Part of a small language model's weights.
Size: width 160, 5 heads of 32, MLP 768 GELU, vocabulary 1024, 3.32M parameters.
Each number is 128 + 24 x the weight over its row's rms, rounded and kept within 0 to 255. Layers, rows and columns count from 0. Numbers have three digits each. The size before them is the row's rms in percent of the matrix's.

# layer 3 MLP down, 160x768, rms 0.0789, rows 0-99, columns 192-255
110:115095152151110173088132161170162093166150112101124132142168133131130147150146143131119141138140118110143111171132171106137152154156112056150146156138074121160122100149157196148107119082060141
098:113136153139119121132137135112118120130095120138131121130145142107177121147125139157129107113148125147201100139113114138204108129074149204113134078136138135129141136112150153141102150120095159
108:131171142099128102114146122092134170125147131144140155115085125153190115126130119083102116131115141104140148107118141164137093160138094135147121102132131127116134098141128131144119186126059138
089:122157146105093145144125116134141109154120156142099121085141077081096142075094117124102115161131133134110118107112145176144128125135111135135150137171096118147137166164119130109186126181119141
097:108147165153126121142148096103130173103095137174149093152182089119123083126157110114134178122148159127149161121148127101146084107154155098149131129092154103173128149158103147094183178117073111
099:159092159111133110148118117120106162117154108146078169118133131123145102139070110107170123082125160110094174105068128160132123137115132153145178107156148139120146087120112114162098139127147109
101:088152130101116057162148122142150133116081082151137110141101147146124120106126159100173117118126113113105120144096154152091106093075142132110144149128119108094156116135102112125147127084110121
093:121145138101094118116096104170112116128124143106117162134101104140132104141135109150110090096095119169110109108130113109118114066139121142149084059144153160163143116058124104130106117101087108
103:151091134110106092120165089109130158110121118135129134098133120118107096148098145099151156136135143087123145145064125081154135123115156123125114139149155136099102078095107123117084072177159142
100:113135160145133132136122170149189108171107132110128109132165124124135109148083160132102105133158111111136150095126130160132092132116119106108111115102109124160145151134133125129116107086111089
103:124145125093129157144170113110108174145151078192123093197125132131118135102126126155104127136126075141115110107163154108165130127073090105171131127150148121122145085147099101087142146084125104
096:091156120118116123135117149085155155145108134116100106134155181166110150166124142127152104129115100097121068102133142134115085097133142135119117102098134129106105061099125102128110187148122163
101:195155099134142181143096163167141149132153127143134119160164153118141130138124077121130176109124124112122099116187152104099065132126141102135111138144116136099137098108139110132158080113130095
102:132137157108136143103126119100149126051110186161179108142103148132144171137116158175114138113136106107139108114095128139103107118102121120124136086134151170120139121118153095114197070105105154
103:138144112143113182155084153107126147127137103133119137189140102142072139112133096119107112159108174109084093065090146083122101083145090116171133127148100114123124120125135094110191160126172126
102:143087099144121131147118132120131135089116072173112122106125136125134136094118169133164127158133138129096126150124122162114136132128155128095141159173129107104108124124120098142162129129144149
099:120107099139113125132146157192158125147104162100129151122113147106116127130116162133160128127159140095119145167138153128150161153137119133126129148094111114122125146101140160153106135143151138
110:129141133118131090123106165111116171141144060096140114085162123157125122098142197140127160120153148119120165166168109119107144103096152068153123146106123138142137140147104124155118094137148117
101:135142122112150183133109143114164130136109094113147151107107168081104113125126140095067120120144124094129120165133135162126110081098155156133138123128153151107122166118082123098108137154109125
108:145118136140139108128138127128109150130112122123089052105123159134171103102134121081161111126161153099152148124139133122099138129156132147117117129139126136108138130132109108141118129137128142
099:156147110121130118096088142130097133131104127127154119139108119120146144101131136128075154172117149159119126144172101052143115116127112137104130195129133159159104125088123134138111173174107185
094:103116128139103167145114071133138159166093142118134138086132126109166123136127125131108127120131103097104132141157141152135099135086144166165167114101114126132127148145131115152133132141107105
099:139094143100153094115085191102133160130128152106091128149117148139101152176142124129151094130127129138161098109089113127073123101133124153176134092116157146144113147148144139138132100151127113
102:096147130111128103152135155114112129093132123128145089124166095131103151077107128131124138148144119094142111115131133089115127099146052158153132093186117092121130098127087093126138151126116151
104:165124126140151135158165086114144074158151145116109152151100136125106149167145154127107106118109113090139121165129149166143131122128106112121170152121148155090112112111097161104143105186199115
100:106140123148116172146162152100146129118135119149105184139155167107141110111154123154114114106140105077130180147118068143116118114112172150157127111155113121055121164122077137130098137151139120
104:136106126110126153125152118125127154121148142089120163178107146116120131158126094115109114153176088119123170091141149113164146091165106080116120105120131165139142107124095120133161175108137163
106:138100130143154156155127164132123115151161071088123101123110130097105142109133162135150136190133116130118152149108098198139086122176096141097119090114111122166121133167110108116165102101163113
098:105096135135102120146126103129128170101127078156108133132138106129137099152110158118139145125175106152132129157091123109125145152089126104128108125155134102140151121171125152079154099135170150
099:107146123147139131133127130095090101149138149160134120116142123113111162157100103093143136081136162117130137163125128153133151098134136128131135129101117131138149103111135129151106115099123138
098:119136153138120106088077137095171095104125125111131097141144152128120120143153149106098113112113130151141138092157129102110104142157130049117134159129106128102127112129112103138110111089061111
098:132114083115139095104175136083098134134099064121147088112112119166122134158103123159154167132114163139107093138091139154123124097097146094105107172134114104160131099115105101122144122113107113
095:132114113100155076167135161162084117128136162147147103135108140125139122146131126149116156168077138158125157134127135117147146133158128144137135121102108138133147159140064167153118156162154114
105:171110078133160143156106107151117161128127152100122122110140122129149128127160145146135139129142153102104151112115136113118141147161181185102115135160108096123110114127116114143095149143113097
096:138090099109134112144095120096133121120136125150137123161111094134126120139123102095111154125111105116103148169138151103168140109115131136128135134139144129092127189122127156181086177131119181
098:129107125115097093145152149132108130160161078078163098112152153101117132134139129107109138176141137153171120110090106108105133158131181094127124163120109146156118100123085145139122194117113134
103:137154147127107103151131090116086131080144159155122166134146156146148120127154146186183124113127110182122066120116108118127174128110132147128124147152127125108134107142130144088168109125120092
093:097086165113100146082176096146126148130112105133170099205145108126152118144142141151144153157133133217111140160147150096121102147133115117168153168124106085145136165144189117128121134134152131
093:118140177082170147152124100103130149130142153098125147189106118126125124099110133120186102142130104094113147168082115129179149160101120102141134164102130085146135115086086110131165101096148151
104:149164162132109107098077134120159189126127153140106138143124130132108124077128159163190100109122149154175115142134169136130136184136112123119155086112110139118122150136133120157153125140120107
099:142147126116140078119107131145142108113158170127155137153115112109115128120116119140128159118125124125136133113079108074116142146133126188106143160104128127150115112166175086127108103145098138
096:131172157115113137141128132158160119149159129137137129108139113104134103090131122134115116118141166126135234135075098132140073114158128185146146139129137176151118108148140128099105121126119180
101:140123087141102135153177124135125124130115165154113159152165132138146094120080190141139119151084117137156162116129149121132152161095156160135134130110166120111106160118175103144116148106141123
096:174157135121145153122106147103127114166092126170085098099108116127107150104175148137136134162152114142141085098135124070079131114100112127089129121122134125088126090134134092106161126169168116
101:153159144102111108131103108151125112118123117133096115113146106129118130181142111136110085119139131093122119112149114115094069125126115154115116133136140103148147147154097113137063070099162133
100:121141101104164104087129139092121132143158140122122103151138130110130140135106112109186132162102140169130136137126139136144118084115142160112171140089128147153101125161096078146105058143111144
105:153120142115103137157139178136158124129134088134122160109183142114134130147122134151133152103067105146083094142144116134168107151094224100121104118090158094108151118143172157126128099141121061
097:130121164163151135109140164126133170126129072162114130134130138125117146117185125120146123112154172129113105098128137114131118114120138122099120090113145106089121114124088118146099153155143157
096:135166104096133113131129108118130137108125146163098151129129129125126109082114095122141155133141090123114150134107122110169155090126149158130149125120210147130152085082152154146070166093086124
096:139148148170135117136132111137106109119128143096118151128132088130151141163094124173124150128106114094127163133114136145153119134152165153154100098166150147118120095173121089163110143149116129
105:135118161093087193118162148152126127135172137136144130087129148114140129147166134153132129112133152169120118167126102146169145144143111162134117143152175141134107153123143118125165144127146162
098:080145130100156139144170126123062116131139115135151109112114135123111110129181182205121123148102144161131149121131130117141138153147121098123151111120143139127121079082139141119155148111118156
108:122115135133136147152133114117159120117152119149148118111132176134107116120063125131121183149153109108134170129157135108166187163142121153158118140150136156096121116167109101147174103118155116
100:174112182135123091104094075126132115128174095174157113189100142120107100117103167143142142158110141122138136095111131108142125127120078096139151101064096123132114078116130121091172096079117118
105:123057123128114142127078080128135084147145185099102133119154098114141141164137172115099160140154133110104082123109163158132106141144145100104107128106104163158133153123115160086105138123062116
106:103060122125117101126124127121107177112126087144130143163119116119097131103106162173131139134173133111113137105121096105182132129122171152150115158102157135107124085109138151112131062131147127
092:091098112140175150141179142089148120152136098117145129138147122094131147169097140103120155120117101108129157120118127123090101130105111159135136147138104116064162154117149116109163152146180138
103:082147134095124106136097116152124092114125127149103153185122125119138138143143126135138150135101135102114121103105127087138163103132138162127121069115165117105126181149132129130090124067138116
102:136140124124154165175102113115130131147132106102112149123070120101134121120135130111126115144080109148123144151168157082100138092118106117149120136126162133185114177148131124129137156131119132
102:114153131149138095098080130135128105168084126133091100103154108148126123127115130133109146117101144181162102107163141139147126127152164127122089099113119145055145104137135161175152115130116135
133:102097106153116159123102104135145079122121163092147130081102136163138179128111105137085134079153121126126115087148151107110159145115127122175104139141124146094216089123123136131088126124042107
104:125125122090140160140167163131137080111097152145095152138122147135116123114168118141136102105134115108100131121140107159094140157136119138108130066141143116137130175098141132117143162178146112
098:125127142127120111141091146114121208071133128143113158141116100116128123155131185141120155145115117127121086118091117136139110099152128141151144140083177083115101135133093100115164146127104103
098:096139081139148104100099131118135090115142137157119108138165110113133140150099123126097111128105140131140076159161133157134123167131167133099145122151121147147139209074157147137160121126065126
098:141119125144149134122123105150141105125153102144086123137138100109100123120104126098121154106145133096110161174125141147124079164148162118098135146130103147128132151156163120110145124174129134
099:128175176143077117125134071120132143140126151143169125157106113130161126134117162123137137146121109099095142123091133096127143127129125076133137162142144131129128057150094134096178125094084160
101:100111125137101105159109139095117149131116060156114149186145097116130136111141143113145110152166166154133175113093140117157110136108122091119151094108103137123134177118161105129137118099117140
095:129124111139164101121107149135118101112089068127121163106111145126115135161172080150161139131153180121097138133072130181108109116115133126106102110135104132126118140132169147101151154169100139
096:103127113126081127117105137159090091118132135188148158106127120139152134104149153082125135130111132156146069089086083132137123155157130146129139119111138125117149172104156139108108142101137119
102:137105133138103098104107146164102108137133122166179136110110166149127128133122134103111130138121103162189097148182102175106137154154156168124133108145124164095143145118151142104113138101135111
093:139120110128146147100084155113108125153113135163142136131125098124106137140128127073169121109127081164167107103124137115080106141075127168140148141116086150145135141127157121121124135168111165
101:147107135136103140129146125111125158129119106131097131114176125138121139086125123137137144140125161094137136108125136133098145094176126171152146131158137107160134171124135079105186151190186120
095:143116121130117151124104161130176098147140125108122139123134138141128168120140108099134118116097140136123129121115161182126106101132107102130150115120082123143108091116116135155208195138099090
103:102096151075139118092137183141061118165132145097119112141131157118136145174172113146126134145162128151141111097146122144118130113081095139091135145154101126125144125131164123132153110143110148
096:164138156141179089152099100096145082089134134096154172109153117138149142136127131147144078145148132101108118097078130120125132125110124144147122110125144121162105132105123146142086101073130118
102:139153077114160153133164111146122161122147129082146162110138132150140136104128154117146099114109101136136107128143124149099129154082133114115123142151141123136147101112072125099089115128140180
101:096149123151129130155135137124141114137160125131148111126137133136123093122115081142141151096114135102129129110130130129153122159153152169135117092158105128143127138125148140125184118146156122
098:137145151167133112101146089137161088149131183124090146124132126129140125152145132129146084106142198134159142183116134121129105195173127084147109137117167144159075120124102163159150116120158110
097:137138100113133122123131165149159125131118116118109094134121137075090109160147120134140133156128107097133088106139122158158113150127159121101113148128105081149114131130152129121115118116119135
101:114120101130132189132132125136165179125099116094138100089089138115152127165142105084140087149101138191108092189138112055099118135126141146135129147107160116142116148092144128159052120101114164
103:145164126147095162151126124150102079138156104156169150117128127151144090123106107112182119084145148109123087129133111110146165084122155106180154129113180139112134112108130155161098158149116136
100:116136122140122122139148114107092120147149153134120156127172131118126142165134102122144096164122167166146104178149138114115165114110177164076090140108117151109135123125129141147144104143119117
101:133166085134058129132098144135133159156112151086087087152084132124124125130152190151146153115143101122165150133121098103139121109156098103105143124127144129129127168133191141100118121103103124
100:112095134124126174110109109135113046136131178143115146127103119133182138092119144104141138127078120145148082111105135121166120117130119133141144092090120145154137154132084108163233102128041125
105:157126097127119119144147154120124155114126189142086209116111112155138119084134149139137135114141107125141155118086144174115144113115176104169119119166174134115118166131133144105140167129133139
098:110151117165161150094144141129142074160099190114114112091151108096121138144174140135138115144161140125119154112109110118132104120124107170125100136093133146119122137100107164122145148123074151
102:101112106121145096134129112117122168138130157109088139144157137131130172105141109091135152116091161123183133135123133154117128131157094122157157098117136122125132138156174110119121105080106112
100:185117161147155118135125116122142116091137111101115126121117127137100149127155128152118175150133095100122150143110104083138130151127108114107150175119150130176121178136111124125115137107150143
103:141074152129139121144141124112105136138128102126114101148110115126124161115135092143103101138102111152107141116151117112102191201133148101110144163191114132096144132101154134131108117161147123
098:117143126118066108107169157110151117105175070154128107086138133135136139113141103126148158117128101138173133133114074127115096103127142129119145101189145110135102092157135147126091155172127139
090:123132138134111145155165088150135128102152180109114103149117151128107103103101146104142130127153095165146143147152121115114124154115143142103120139116104128173136095111139149097136148119152141
096:162168160130130194126151164114133132116113115141156096122131149090124135122121085088137112138142141161133107138129129097140090118113111116107130134146061100124107117138146138113117128144115103
102:089145182134101075146155084121112114128136130162149151112114120124164120132127167125124081123141098122152108125188087141148113119117159124089121182136144113151123097147128098128130109062193200
103:133116121139146096135161083138113105142114136116135146104093103140135097148118141088137129133119082143133125141114158147146150157136109136133154116076132142121141109141152155134087152175121107
104:121139129137141121131130079144115137169112103094147117138098123105132131118092103113110114132105137096080110191190127171090162163102052131120146123156135118121118133134125135145113105113133142
107:102105155113138160115137109151152088106141154086134140126146157145120116146148202132090106137147116158102092129141138181160101117108102124112120157102130127133140118121176116139083118121126121
103:117137153167127083125140159117133114134126169118122096187121164143125136133141097161123150116107121153167108161113150150141123141137192095118150092114100143152085131149104125143136150153154162
096:140110139107156137126161099118147135174146107117129156098112135125125120150106126169154186119134149159139134125164120107072141140152103122166109105134153156167129143130101108104102115145103099
096:106095150128145117119145151143109154108098124132147113137143081150159107176124137156114142115138129146160145151152089112155123097119138122142148144147102094127116080126147146109101162177180128
122:108139132174069095141122129115132092141165127136130133129114124128155115134099134131073105118169127130142078096126178134137134144186129125124150157092140137168155097142117140096116119156096103